Each number is 128 + 24 x the weight over its row's rms, rounded and kept within 0 to 255. Layers, rows and columns count from 0. The size above them is the row's rms in percent of the matrix's.

# layer 8 attention value, 512x256, rms 0.0644, rows 223-235, columns 128-255
size [101  97  98  97 107  97 101  99 101  97 107  98 108]
[[122 115 145 120  93  92 117 157 122  94 114 107 179 127 126 109 134 131 129 119 108 153  95 105 139 107 137 135 132 100 131 122 164 119 167  89 107 123 202 139 116  57 119 137 151 128  91 143  86 143 113  80 161 154 149 177 128 106  66  96 180 107 132 172 110 136 118 132 153 129 108 110 151 111 163 111 116 165 182 179 109 153 194 125 161 138 118 153 144 198  87 108 115 120 126 130 165 139 158 108 144 123 137  83 139 126 140  93 126 142 121 145 128 117 117 126 132  99 112 153 119 128 137 130 130 135 123 105]
 [129 114 140 109 124 128 124 159 143 133 136 101 124 160 153 142 154 129 116  87 115 127 124 125 126 146 117  92 170 131 123 135 149 122  99 133 152 141 106 114  92 123 143 115 136 121 156 121 153 107 114 125 133 128 105 145 139 126 138 127 116 150 159 109 137 100 152 139  93 140 195  94 165 146 147 110 145 148 152 134 112 124 114 107 148 168 133 102 148 149  48 102 155 101 148 153 103 114 123 132 113 139  80  75 130 169 109 152 131 157  95 123 107 146  81  98 169 130 157  94 111 146 161 140 141  85 104 137]
 [165 170 119 112 127 130 132 114  81 143 122  94 100 103  96 119 126 124 145 141 122  95 128 128 134 168 178  88 138 104  99 109 123 156 120 132 165 160  94  99  90 112 128 135 126 166  82 109 101  99 161 152 126 119 160  83 143 144 130 162 139 116 154 134 117 106 173 158 115 106 105 109 157 127 147 147 122 152 111 167 116  95 120 138 142 147 128 147 128 101 136 109 127 114 148 127 137 145 104 134 133 169 126 121 133  96 105 126 129 110 122 133  99 170 166 179 124 164  97 106 166 111 107 172 127 128 147 104]
 [148 121  98 138 142 154  93 124 102 140 145 176  56 119 127 108  77  91 129 110 158 159 130 121 155 136 125 184 163 140 156 122 168 127 138 132 131 185 116 158 122 106 120 163  73 125  96 117 123 114 101  73 120 146 124 128 146 166 124 145 154 195 142 126 119 147 124 146 159  61 131 122 130 168 106 110 107 132 132 130 123 129 147 102 133 139 124 129 122 132 106 130 108 128 169 128 118 153 106 106 125 121 112 115 115 185 141 149 121 123 125 141 147 167 168 103 131 109  75 106 122 134 130 129 121 113 131 102]
 [135 148 118 176 137 109 114 127 109 164  98 125 148 140 128 127 174 129 110 110 134 160 139 128 125 148 138 102  92 127 111 101 178 126 149 121 107 106 144 140 128 135 141 137 141 127  87 138 121 146 101  74 142  95 131 133 135 109 118 120  76 121 103 197 156 143 130 115 158 103 152 163 129 143 118 135 113 123 125 136 130 127 103 150 109 105 172 144 102 132 130 121 126  93  87 151 143 136 123 165  97 134 157 169  76 152  93 108 137 138 126 109 117  97 178 125 110 115 129  87 101 116 127 139 144 152 115 141]
 [128 128 151 125 109 107 111 160 135 146  90 146 163 132 132 140 127 192 126 105 111  42 124 154  54 121  94  98 196  93 120 115 128 136 110 146 127 133 128 150 141 130 105 150 187 134 148 115 108  90 144 123 159 110 113 110 103 122 123 148 151 107 131 140 121 104 105 130 120 159 124 139  95 140 139 135 118 148  98 133 204 136 110 111 154 143 118 136 122 131 141 114  88 129 165 154 120  91 117 138 118 112 120 135 112 127 113  99 132 124 166 140 139 134 132 147 132 132 173  93 103 135 135 145 130 100  92 153]
 [136 147 148 121 106 138 138 162 102  93 145 151  85 110 139 159 125 139 110 138 151 140 136 101  88 161 134  94 114 105 158 107 132 127 123 169 139 137 120 141  87 135 123 145  92 157 110 154 146 149 108 107 115 193 132 107 160 111  82 120 107 114 154 123 157 157 106 124 140  82  91 155 103 132 110 134 133 143  97 118 127 117 108 161 146 137 123 141 121 102 108 138 135 127  93  90 178 120 134 162 115 177 140  76 137 118 155 140 147 117 166 139 167 117 159  96 170 106 101 118 113 166 127  88 117 176 105 142]
 [165  90 110 127 138  96 128 149 158 158  76 165 116 144 121 123  81 106 152 126 137 147 137 135  88 155 178 113 116 113 114 133 117 120  84 106 133 106 178 165 114 144 124 100 138 139 109 146 114 153 129 138 146 151  99 158 116 112 161 123 172 143 108 128 120 157 101 154 118  81 151 110 153  82 143 104 135 161 132 164  91 153 142 167 119  98 135 125 134 143 104 122 102  63  57 167 113 164 171 154 110 124 129 109 127 114 116  90 119 131  97 126 157 109 108 110 137 139 100 120 129 109 140 158 161 143  87 168]
 [130 146  91 143 113 102 168 154 102 134 137 113 128 143 103 121 145 118 111 188 148 152 123 102 150 115 107 118 118 121 137 116 113 151 145 116 119  96 122 132 153 103 147 109 173 119 180 106 109  62 145 111 158 135 167 112 115 145  87 159 166 124 146 143 120 142 142 113 143 113 130 144 127 139 113 138  90 140  96  96 126 120 119 142 157 144 124 109 175 107 142 120 114 105 126 179 127 115 130 132 141  86 166 149  77 136 126 112  95  79 131 124  96  97 134 133 124 146 110 135 114 156 122 163 138 154 130 120]
 [154 159  78 157 143 143 149 125 136 152 123 114  83 118 112 124 155 124 136 160 189 175 162 128 139 110 109 120 143  86 122 132 173 139 149 122 116 117 128 119 111  92 118 100 112 124 150 114 171 139 135 144 118 167 129 116 148 108 172 119 152 108  82 145 107 131 123  99  79 109 125 104 116  90 125 130 117 145  71 112 130 135  77 137 110 131 122 197 126 102  92 119  91 170 145 166 121 120  59 135 150 155 123 139 117 133 124 134 137 153 143  90 123 136 134 122 131 115 124 162 115 142 158 157 125  60  83  96]
 [ 86 140 135 125 136  97 158 109 117 140 154 134 130 123 104 143 125 101 142 125 117 137 161 113  93 129 117 120 100 126 160 138 174 121 129 105 109 137 126 115 133  67 130 113 189 139 139 136 129 127 180 133 100 122 135 128 122 154  90 130 104 149 159 121 105 148 112 117 165 144 161 114 120 112 118 148 135 127 137 169  94 143 124 123 122 122 129 113 130  91 127  59 160 138 121 131  77 134 110 173 124 109 129  97  87 141 102 111 154 124 174 140 165  86  91 131 128 112 155 128  83 137 145 146 132  97 125 130]
 [143 117 128 114 154 110 132 134  96 137 128  90 121 174 148 136 147 160 110 125 116 131 128 112 160 133 140 129 119 129 138 129 157  94 169 155 118 110 196 106 131 138 162  70 109 156 145 132 122 115 114 128 119 136 145 103 113 161 108 134 129 164 131 156 129 104 115 128 128  94 133 113 141 161 121 149  95 119 128  66 121 102 161 192 129 117 133 142 155  98 125 134  81 150 123 151  92 108 139 139 133 103 142 138 153 143 128 101 159 141 124 115 119 129 176 166 117 138 130  94  96 159 133 143 106 152 133 107]
 [106 155 155 118 104 116 151 139 143 151 164 105 171 158 111 110 101 148  93 162 121 122 147 148 123 144 112 110 157 120 111 108 151 125 130 147 144 176 116 115 137 134 108 109 181 134 129 141 139 128 166 127  87 182 146 153 151 129 134 119 125 146  99 115 146  88  99 152 183  66 165 120 142 106 173 172 165 129 118 107 115 129 117  98 141 113 122 107 145  98 109 125  82 138 118 111 124 155 152 127 120 160 123 120 171 117 101 129 135 142 127 156 115 118 172  95 133 138  94 119 138 156 105 146 100 137 104 125]]
# layer 8 attention output (transposed), 512x256, rms 0.236, rows 223-234, columns 128-255
size [102  98  99  98 107  95  99 101 104  98 102  95]
[[183 137 104 169 123 165 128 113 119 134 111 114 116 165 162 104 108 128 118 127  92 103 118 160 120 128 109 139 147 146 126 111  87 125  89 154 125  80  80 105 146 154 116 138 118 150 147 133 133 110  97 139  98 127  99 130 107 145 155 146 114 116 112 100 145 154 162 149 100 145  89 141  95 161 112 126 138  72 148 111 126 111  91 115 135 100 141 158 113 110 166 123 118 157 147 133  73 161 109 112 149 156 137 152 102 133 122 157 175 135 129 126 135 143 125  96 103 157 101 102 117 125 102 143 135 110 117 131]
 [141 126 147 112 152 153 142 133 148 123 132 147 106 103  93  91 140 113 117  90 115 136 179  99 125 125 102 107 165 125 103 130 142 126 113 120 140  96 129 151 154 125 117 152 108 150 108  97 115 141 141  92 122 105 143  75 109 142 116 183 154 123 105 123 112 148 105 147 164  98 117 134 120 120 123 164  96 142 106 111 131 108 131 118 105 112 131 180 115 100 163 139 101 145  85 102 130 149 125 120 132 161 135 185 135  89 163 119 117 129 155 123 139 144 164 141 161 127 107 159 135 144 137 148 113 149 113 147]
 [128  80 178 168 118 124 117 108  95  91 145 133 155 130 155 106 132 163 144 117 118 124 125 143 130  86  82  83 114 140 171 125 155 125 149 106  42 140  96 139  84 144 110 139  93 141 143 173 161 129 140  97 141 133  77 166 159 132 108 144 147 147 104 139 115 145 133  68 148 145 114 119 128 127 119 102 133 152 154 136 134 120 144 140 133 121 133 117  78 146 105 125 127 134 108 124  92 125 169 169 117  99  98 129 128 141  96 160 110 115 115 134 136 127 110  87 146 134 168 118 147 111 133 104 140 102  88 182]
 [121 124 178  81  82 132 145 164 153  90 118 112 130 131 148 106 171 163 100 162 103 180 109 120 116 128  84 126 101  98 135 105 120 125 164 174 120 113 110 123 103 137 122 118 142 130 168 159 169 133 147 154 137 104  85 148  92  52 123 103  94 118 115 151 116 123 131  96  91 159 140 183 123  78 141 105 129 143 104 109 124 146 118 131 132 159 142 130 168 131 155 136 134 111 107 178 172 123 177 101 123 187 151 137 154  98 116 111 145 115 128 130 137 122 127 150 138 158 145 182 153 133 127 163  86 148 115 129]
 [103  92 151 105 114 133 115 100 134  92 155 169 170 150 132 135  97 112 132 134 111  86  86 142  98  74 137 147 172 122 171 156  90 132 147 108 161 172 134  97  79 137 115  93 138 156 132  94 142 129 145 155 125 103 110 111 109 135 127 162 146 130 146  89  91  89 177 109 171 146 135 109 149 146 147 119 130 111 123 141 113 162 114 132 170 140 101 111 119 157 109 125 126 169 145 119 162 128 102 122  92 135 107  75 136 121 142 152 127 127  89 166 163 138 105 137 146 124 125 112 125 150 123 140 125 130 102 128]
 [118 135 116 107 149 110  98 124 124 128 161 142 113 112 148 106 108  72 131 117 109 158 139 162 148 114 143 160 123 155 114 132 162 102 103 107 109 101 134 140 138 121 146 121 100 148 124 141 124 142 111 135 155 154 115 161 135 112 131 149 109 126 157 114 120 127 185 154 107  99 152 142 151  88 118 133 105 127 152 128  88 149 136 161 122 108 165 109 100 143 125 134 170 134 110  66 112 152 108 152 137  62 134 113 102  50 112 147 109 137  79 117 153 133 116 101 105 110 131 145 168  96 152  98 109 136 154 126]
 [124 174 146 172  99 130 141 114  95 130 160 161 145 106 131 110 129 131 119  82 147 101 128 127 122 134 123 131 154 126 123 132 146 122  98 116 119 135 129 148  83 116 112 174 131 134 143 106 125  57 146 115 131 127 112 178 104 177 103 138 120  83 129 149 135 104 132 126 118 162 118 148 165 138 104 156 100 163 128 119 129 146 105 122  90 169 104 102 154  99 105 137 107 122 172 141 131 160 120 119  99 129 180 145 137 139 108 124 138 144 124 120  76 155 122 157  85 100 135  87 115 127 136 146 162  92 115 119]
 [132 131 132 162  85 170 102 101 108 145 144 142 145 102 153  97 155 152 152 145 138  76 118 128 164  99 103 129 137 121 146 163 130 116 163 127 133 129 130 131 157 123 138 128 129 108 140 105 158 170 136  93 127  89 147  83 118 124 138 178 126 138 178 112 137  83 166 121 130 155 109 137 147 138 114 179 144 109 121 120 151 127 142 108 152 151 150 146 131 143 166 112 151 180 134  95  88  94 148 103 148 194 133 116 107 121 125 171 161 137 118 130 106 153 129 150 130 145 141 130 126 134  99 116 145 116 147 119]
 [151 104 133 105 135  86  76 110 124 143 104 179 120 129 143 133 105 143  95 141  99 120 130  98 131 151 159 173 173 146 133  94 118 119 106 135 159 116  98 111 154 131 124  82  92 205 105 124 110 177 106  99 106 152 126 142 153 107 164 135 104 136 125  99 130 147 123 130 119 127 109 137 132 107  83 122 154 162 144 104 169 152 137 130 128 125 124 144  76 138 109 117  73 149 150 138 137 146 118  96 138 152 134  99 158 107  98 128 146 176  91 110 150 154 118 112 106 100 165 103 135 136 107 104 121  99 132 128]
 [ 95 100 142  98 100  97 159  98 109 144  97 139 169 143 127 154 118 119 110 141 109 139 150 136 135 123 157 114 150 132 110  77 136 130 136 104 125 150 145 151 113 168 145 176 115 146 105 106 120 117 127 135 105  78 138 146 145 122  84 164 100 133 146 128  98 157  92 113  69 106 106  83 161 137 158 158 117  96 161 135 160 149 140 141 151 144 126  98 172 130 112 131 154  88  83 140  92 119 100 127 152 149 122 139 148 119 128 147 136 101 152  95 169  98 139 136 122 123 124 160 100 124  82 118 120 172 165 139]
 [147  86 113 109 116 154 121 130 115 128  79 127 153 108 123 120  70 113  73 116 128 129 104 102 153 120 129 142 147 183  78 106 116 139 127 133 143  96 106 130 161 145  92 153 121 110 142 143 103 137  93 155 125 104 176 144 143 112 132 121 159 141 103 113 165 146 160 133 159 139 132 104 101 146 141 133  98 111 156  89 140 158 126 108 133 117 140 131 143 181 122 183 103 139  95 100 182 150 135 145 105 149 145 138 132  89 138 161 140 133 126 125 136 158 143 151 122 127 118 126 164 105 112 139 179 140 154 125]
 [153 174 128 176  95 111 135  99 126 151 154 128 163  98 134 130 135 134 156 124 159 124 122 113 111 155 116 116 164 116 110  96  99 133 123 101 137 157 115  73  99 143 115 163 165 159 105 196  84 142 178 113  80 127 133 126 172  81 144 147 115  97 121 126 127 124 155 126 101 146 121  83 137  94 130  89 151  95 155 161 190 166  97 117  94 131 147 146 151 122 106 132 170  91 104  94 132 131 107 142 134 185 107 130 111 125 113 113 152 171 114 142 180 131  91 123 155 188 133 153 114 144 109 120 154 146 116 113]]